Weights of a small transformer language model.
Architecture: rotary positions, attention and MLP in parallel.
Each number is 50 + 15 x the weight over the matrix's rms, rounded and kept within 0 to 99. Layers, rows and columns count from 0.

# v: layer 4 attention value, 576x576, rms 0.0321, rows 45-61, columns 96-191
# o: layer 4 attention output (transposed), 576x576, rms 0.0314, rows 45-60, columns 96-191
v45:69 51 53 38 65 46 42 59 51 18 64 56 59 45 48 51 52 67 69 43 51 60 50 90 44 56 53 55 81 50 39 62 57 64 29 58 66 38 63 48 55 35 22 34 45 22 52 43 17 34 65 39 53 56 43 79 59 26 04 08 64 55 43 44 44 54 50 53 59 59 45 51 69 61 42 53 61 66 69 53 07 20 25 56 57 33 41 73 42 72 49 72 71 37 55 73
o45:47 34 55 40 80 50 73 64 54 67 43 51 65 83 35 39 62 42 62 48 39 47 62 69 17 49 44 32 79 29 48 60 44 62 57 58 31 41 36 55 69 28 24 52 46 40 43 20 44 87 46 82 52 39 64 71 34 28 29 42 39 49 37 26 68 53 50 59 43 54 58 64 41 42 38 75 18 20 32 64 41 34 59 47 60 39 65 78 59 50 49 22 46 17 26 09
v46:27 52 46 50 68 54 43 00 21 62 32 75 20 45 45 53 51 26 27 30 61 81 56 66 48 57 53 43 66 72 38 40 48 36 32 60 31 46 71 37 42 41 80 73 34 90 56 35 53 36 18 49 50 48 55 51 67 42 56 51 28 40 80 64 80 63 52 11 41 69 35 33 35 33 49 50 46 34 52 54 31 91 76 36 45 56 33 59 48 51 61 38 66 48 63 47
o46:35 61 53 45 39 37 35 16 28 53 73 67 51 37 49 20 35 60 55 58 71 49 34 44 46 59 57 75 50 40 71 36 22 19 27 52 24 72 54 49 49 58 66 66 43 54 62 61 65 39 14 27 39 53 53 47 57 73 44 56 52 44 66 63 48 32 31 34 35 76 06 33 55 49 61 35 52 56 48 29 51 59 28 38 56 30 62 63 38 26 45 42 48 51 51 64
v47:41 29 57 45 36 36 52 41 66 80 47 21 39 65 13 54 57 34 25 62 31 41 34 86 61 47 37 25 58 48 83 77 40 75 41 58 66 79 41 59 26 50 50 67 52 47 51 44 67 43 44 68 48 66 51 41 25 49 50 54 49 47 30 39 51 51 40 51 23 21 52 42 52 48 43 55 48 41 55 85 55 38 56 35 45 56 68 53 74 41 37 55 47 59 62 81
o47:68 36 34 38 82 69 61 72 39 41 42 68 39 78 51 57 32 39 54 21 36 27 32 45 54 61 49 66 35 47 58 39 62 74 67 75 59 46 64 31 17 64 38 58 52 27 42 42 55 29 34 66 71 68 37 17 54 39 65 59 68 53 51 50 43 46 59 36 41 28 82 35 42 41 39 95 54 45 24 44 99 44 39 63 20 62 62 54 40 70 30 38 33 49 68 69
v48:51 49 39 42 27 59 72 41 58 49 50 49 66 36 39 59 16 70 68 48 54 35 62 60 35 45 56 75 52 47 81 78 29 43 47 58 56 28 52 63 57 33 53 36 09 31 61 81 20 59 61 50 47 60 60 40 85 60 51 54 55 65 54 29 64 51 67 63 66 34 59 57 51 78 53 46 40 68 49 55 57 64 69 33 43 57 53 30 58 30 51 42 41 48 47 40
o48:41 58 27 30 21 14 40 42 40 27 67 08 64 54 45 66 57 79 33 78 61 24 60 76 64 71 63 57 52 27 47 48 54 45 51 59 53 45 59 68 52 36 55 62 49 51 66 60 56 70 75 53 44 31 64 40 57 53 51 54 61 75 34 41 57 53 63 62 57 40 52 64 45 63 56 45 70 85 61 51 69 51 45 43 52 36 20 54 37 50 54 78 53 49 77 73
v49:29 46 43 29 53 65 05 60 57 52 32 51 54 55 50 61 52 63 48 41 86 55 44 23 59 17 69 39 41 53 66 28 59 67 42 77 06 70 37 61 75 71 44 32 55 40 63 65 67 47 50 39 58 42 45 50 66 63 27 48 29 57 49 54 48 46 96 52 54 34 51 44 65 59 53 40 47 63 24 26 54 12 36 70 41 77 51 50 57 38 62 37 48 45 60 49
o49:54 73 63 40 49 52 62 13 34 20 71 31 47 48 51 13 67 62 56 56 57 44 38 58 57 48 19 80 37 56 73 39 66 49 29 50 28 27 26 41 61 52 43 60 30 62 51 60 55 38 43 66 34 36 58 39 82 29 52 47 36 71 51 64 60 59 54 56 24 79 52 57 36 49 24 59 73 40 27 47 38 75 47 69 40 06 53 78 29 40 56 47 61 29 35 47
v50:31 43 67 44 58 39 37 50 49 44 53 50 11 50 67 68 34 22 48 56 70 40 32 52 67 47 54 56 58 37 52 51 71 30 86 67 22 51 26 77 46 60 54 63 43 64 45 35 60 53 43 61 63 46 57 37 45 57 53 66 21 44 51 56 36 36 18 50 55 56 53 32 48 36 41 40 48 45 53 39 33 51 57 50 54 54 49 31 29 49 50 57 50 58 77 57
o50:47 32 49 45 16 41 50 26 49 65 45 53 47 70 54 53 70 60 56 32 71 64 53 52 71 19 33 53 61 51 50 24 38 28 70 85 68 30 18 49 61 70 51 37 56 63 73 86 62 54 47 43 50 48 46 66 49 52 54 58 62 42 39 70 30 48 69 45 55 50 57 23 40 56 56 37 81 60 51 13 44 29 57 61 49 76 56 42 61 47 40 36 72 65 42 62
v51:45 51 75 45 53 50 25 51 25 46 58 49 30 59 70 40 60 58 41 55 55 39 67 47 37 46 36 56 65 45 45 42 49 42 46 64 62 55 61 46 53 48 41 46 39 33 50 45 70 35 63 23 34 33 38 52 62 30 26 54 50 49 49 39 73 68 69 32 73 56 79 58 47 07 48 55 59 51 38 52 52 50 64 78 26 49 44 61 59 78 60 54 57 39 53 36
o51:54 51 48 47 56 50 41 42 59 58 44 63 71 43 45 36 47 74 47 32 51 39 59 54 47 42 52 63 69 60 65 55 09 45 63 60 67 60 45 61 48 53 40 57 70 47 79 54 63 66 36 49 55 36 46 79 48 58 23 58 41 65 62 60 59 52 68 62 63 46 41 26 56 59 45 47 25 19 74 58 48 55 52 31 57 54 50 45 72 28 66 31 67 46 57 35
v52:47 32 54 59 48 32 62 84 31 17 60 51 56 58 45 62 37 44 34 69 53 46 54 37 63 60 78 78 37 46 83 54 59 61 67 46 15 47 52 43 69 80 44 39 48 34 73 49 58 53 53 83 29 51 61 57 28 67 53 46 42 56 32 42 36 80 50 49 74 43 48 69 43 77 62 51 68 34 51 45 40 59 50 69 54 75 61 34 65 18 48 38 52 49 33 46
o52:54 26 45 77 62 58 81 38 24 62 55 68 63 39 65 52 42 17 49 47 29 27 55 85 39 60 51 70 53 80 39 50 48 85 56 56 35 43 73 48 17 52 47 33 51 15 40 75 57 65 65 62 42 57 51 45 54 91 52 56 60 37 59 46 43 48 48 36 72 49 42 45 41 71 64 57 68 48 50 80 55 68 72 68 34 72 54 35 68 43 32 43 71 55 35 54
v53:65 57 49 47 45 70 34 41 47 20 22 56 38 42 59 36 55 60 51 55 20 50 62 53 59 41 43 54 64 38 42 44 55 31 60 40 40 68 45 47 45 20 80 58 61 62 47 62 65 80 65 51 54 55 67 41 60 53 33 35 77 70 42 35 57 29 43 39 46 71 36 25 52 42 46 48 33 52 53 22 60 29 38 23 56 72 61 70 27 36 50 68 48 54 53 59
o53:69 24 65 28 70 67 55 60 32 47 33 61 42 54 50 57 40 34 85 80 72 49 46 41 49 34 24 25 78 54 46 48 55 46 81 42 30 51 24 54 66 54 30 52 48 41 36 60 48 34 42 74 41 66 38 54 46 86 30 40 68 46 57 15 68 64 49 49 48 71 61 39 57 14 69 56 47 45 67 36 50 58 36 51 87 33 41 52 52 49 39 85 43 48 69 70
v54:60 57 43 41 50 42 31 56 28 50 68 62 52 36 47 52 33 39 48 13 43 51 55 48 79 55 39 46 76 59 55 45 60 42 30 52 23 66 53 44 38 25 60 63 34 44 51 45 43 47 41 36 40 31 71 82 24 53 50 67 43 51 50 48 52 30 61 47 65 57 39 37 32 39 75 54 52 32 55 53 60 27 26 48 66 65 31 40 44 38 45 28 46 41 61 59
o54:55 47 35 53 84 36 51 69 55 38 75 38 50 28 63 64 29 41 49 60 44 24 54 36 73 51 55 48 49 60 30 32 87 64 48 54 36 61 77 35 41 30 55 44 56 34 24 32 46 48 53 60 45 38 57 50 40 86 63 47 35 37 65 20 38 66 60 55 66 63 55 54 45 48 45 34 68 71 30 65 54 46 43 39 25 16 29 46 55 54 53 59 53 50 46 51
v55:36 51 48 55 67 39 25 52 31 31 54 25 43 65 20 43 70 79 11 83 54 58 27 73 54 65 57 64 58 51 53 46 36 50 47 61 70 72 30 52 34 63 56 51 60 63 49 52 49 62 34 59 62 41 66 61 19 40 53 44 55 53 22 05 56 72 87 51 28 40 45 59 69 48 42 38 28 48 55 64 61 45 27 46 51 66 55 73 59 73 70 59 46 40 25 77
o55:61 54 43 42 64 37 49 61 56 43 29 65 58 77 55 42 48 03 55 61 79 55 39 22 26 64 57 82 88 63 45 15 32 58 62 84 53 57 28 56 40 66 11 60 64 41 59 87 67 57 37 56 55 54 27 24 57 90 56 36 42 60 44 14 40 42 50 46 53 41 56 36 71 52 37 46 50 24 30 27 56 47 55 39 33 60 54 30 52 43 60 50 40 17 27 59
v56:51 57 46 40 46 68 45 54 35 73 52 31 72 40 46 68 14 76 38 65 41 45 33 49 44 54 62 44 31 49 49 67 36 50 48 61 54 36 42 60 37 78 38 45 38 68 50 52 44 20 50 48 43 26 63 45 41 64 54 45 44 45 55 20 58 41 32 63 58 40 73 53 33 40 66 46 42 65 48 34 69 40 76 39 48 38 41 40 75 44 36 46 21 68 73 51
o56:62 52 43 49 62 51 27 62 69 38 45 59 36 23 55 63 36 52 11 58 63 67 29 63 34 55 44 63 43 49 56 57 21 46 58 46 60 72 56 68 45 56 43 54 45 52 30 28 55 48 42 23 52 41 34 20 50 52 77 56 50 44 56 49 53 55 65 46 56 30 40 40 46 64 23 54 65 55 38 27 62 41 46 58 53 36 30 38 70 62 39 59 29 61 65 38
v57:51 26 38 79 43 44 58 45 42 40 46 23 37 43 27 39 69 64 79 53 41 48 49 21 35 61 59 66 66 44 59 59 67 38 46 60 54 55 41 45 46 53 47 91 65 51 50 46 60 61 42 75 55 48 46 41 57 54 65 16 61 34 45 53 48 42 84 35 59 57 73 54 56 42 51 41 46 55 41 69 85 52 63 35 55 44 51 62 68 26 46 61 55 59 68 42
o57:32 40 20 64 52 66 33 46 68 55 73 69 28 45 69 49 49 46 54 38 63 60 53 57 36 54 70 68 44 58 76 52 46 70 69 57 69 65 59 46 24 27 50 67 57 58 60 58 46 60 36 67 57 32 36 36 47 66 87 28 63 41 89 49 63 51 50 63 60 57 68 53 56 44 45 46 44 40 28 74 71 99 57 49 58 41 42 33 43 56 17 69 47 67 49 51
v58:58 42 65 36 45 65 36 63 55 48 44 48 59 45 50 56 68 58 64 66 79 55 54 69 34 68 37 54 61 54 49 55 61 54 73 63 22 47 48 37 40 25 44 37 40 52 65 31 51 51 52 73 45 36 56 48 58 56 44 57 39 51 64 58 47 56 48 33 37 54 71 38 31 58 53 40 57 45 32 42 49 45 54 40 56 30 59 52 49 45 53 30 31 39 54 33
o58:82 44 49 31 36 60 48 33 28 75 69 40 32 41 66 65 49 67 48 47 47 52 59 60 80 27 42 57 42 70 59 56 34 56 59 49 85 54 47 71 39 54 73 57 40 66 47 18 65 51 42 45 46 74 85 38 46 31 59 63 66 23 61 54 64 51 80 61 48 48 35 37 32 49 57 67 35 60 53 50 69 69 31 45 46 59 41 55 44 53 52 27 65 61 62 32
v59:44 35 49 50 44 46 63 37 51 53 55 49 59 38 52 53 38 49 61 49 49 69 49 49 65 44 47 73 47 30 38 48 62 77 33 34 69 46 49 36 28 36 48 48 45 14 58 62 70 17 54 52 49 51 33 57 54 24 35 52 44 63 58 48 55 62 43 66 59 64 58 41 47 51 47 65 40 46 47 49 74 53 66 99 60 71 50 34 38 52 58 33 70 19 44 47
o59:37 39 68 26 68 35 71 69 77 45 44 55 31 64 43 53 62 67 60 24 58 59 20 59 65 61 22 56 48 38 39 70 73 51 57 49 61 45 34 26 31 55 42 44 49 38 62 59 39 65 40 71 34 57 41 69 39 87 27 59 50 46 38 62 87 40 80 50 45 59 55 28 57 60 84 41 22 58 58 75 63 44 74 61 62 55 43 55 51 50 55 38 57 81 67 68
v60:57 65 52 50 34 41 56 47 41 49 35 55 61 49 46 50 61 61 71 43 34 50 73 37 60 49 22 52 37 64 55 47 60 75 46 68 56 58 44 59 26 17 56 86 31 87 47 45 42 69 71 12 32 28 17 38 70 49 85 40 62 43 48 67 32 49 49 68 71 46 54 34 45 44 55 45 36 28 68 44 35 60 48 67 29 38 40 59 81 60 50 49 52 36 61 46
o60:34 55 72 56 73 60 23 33 47 68 14 49 53 60 37 76 58 66 56 44 61 57 37 49 66 58 41 44 48 71 51 41 17 75 28 61 51 61 47 52 29 47 43 60 37 57 37 64 41 38 51 15 59 34 44 42 55 40 44 66 80 27 23 80 54 46 23 63 65 40 51 47 62 46 81 35 04 72 62 59 28 28 61 50 30 61 49 60 47 27 59 39 52 37 43 75
v61:47 67 60 58 60 63 68 64 74 51 32 63 60 61 77 38 26 20 48 66 58 46 49 73 46 52 59 64 35 51 54 54 61 64 29 49 72 40 76 56 49 50 51 53 64 31 61 35 44 42 50 23 42 44 46 49 52 36 46 57 65 71 64 46 57 62 51 39 30 71 76 28 42 31 57 61 45 41 53 44 39 66 52 47 65 44 50 41 32 69 76 48 56 49 54 75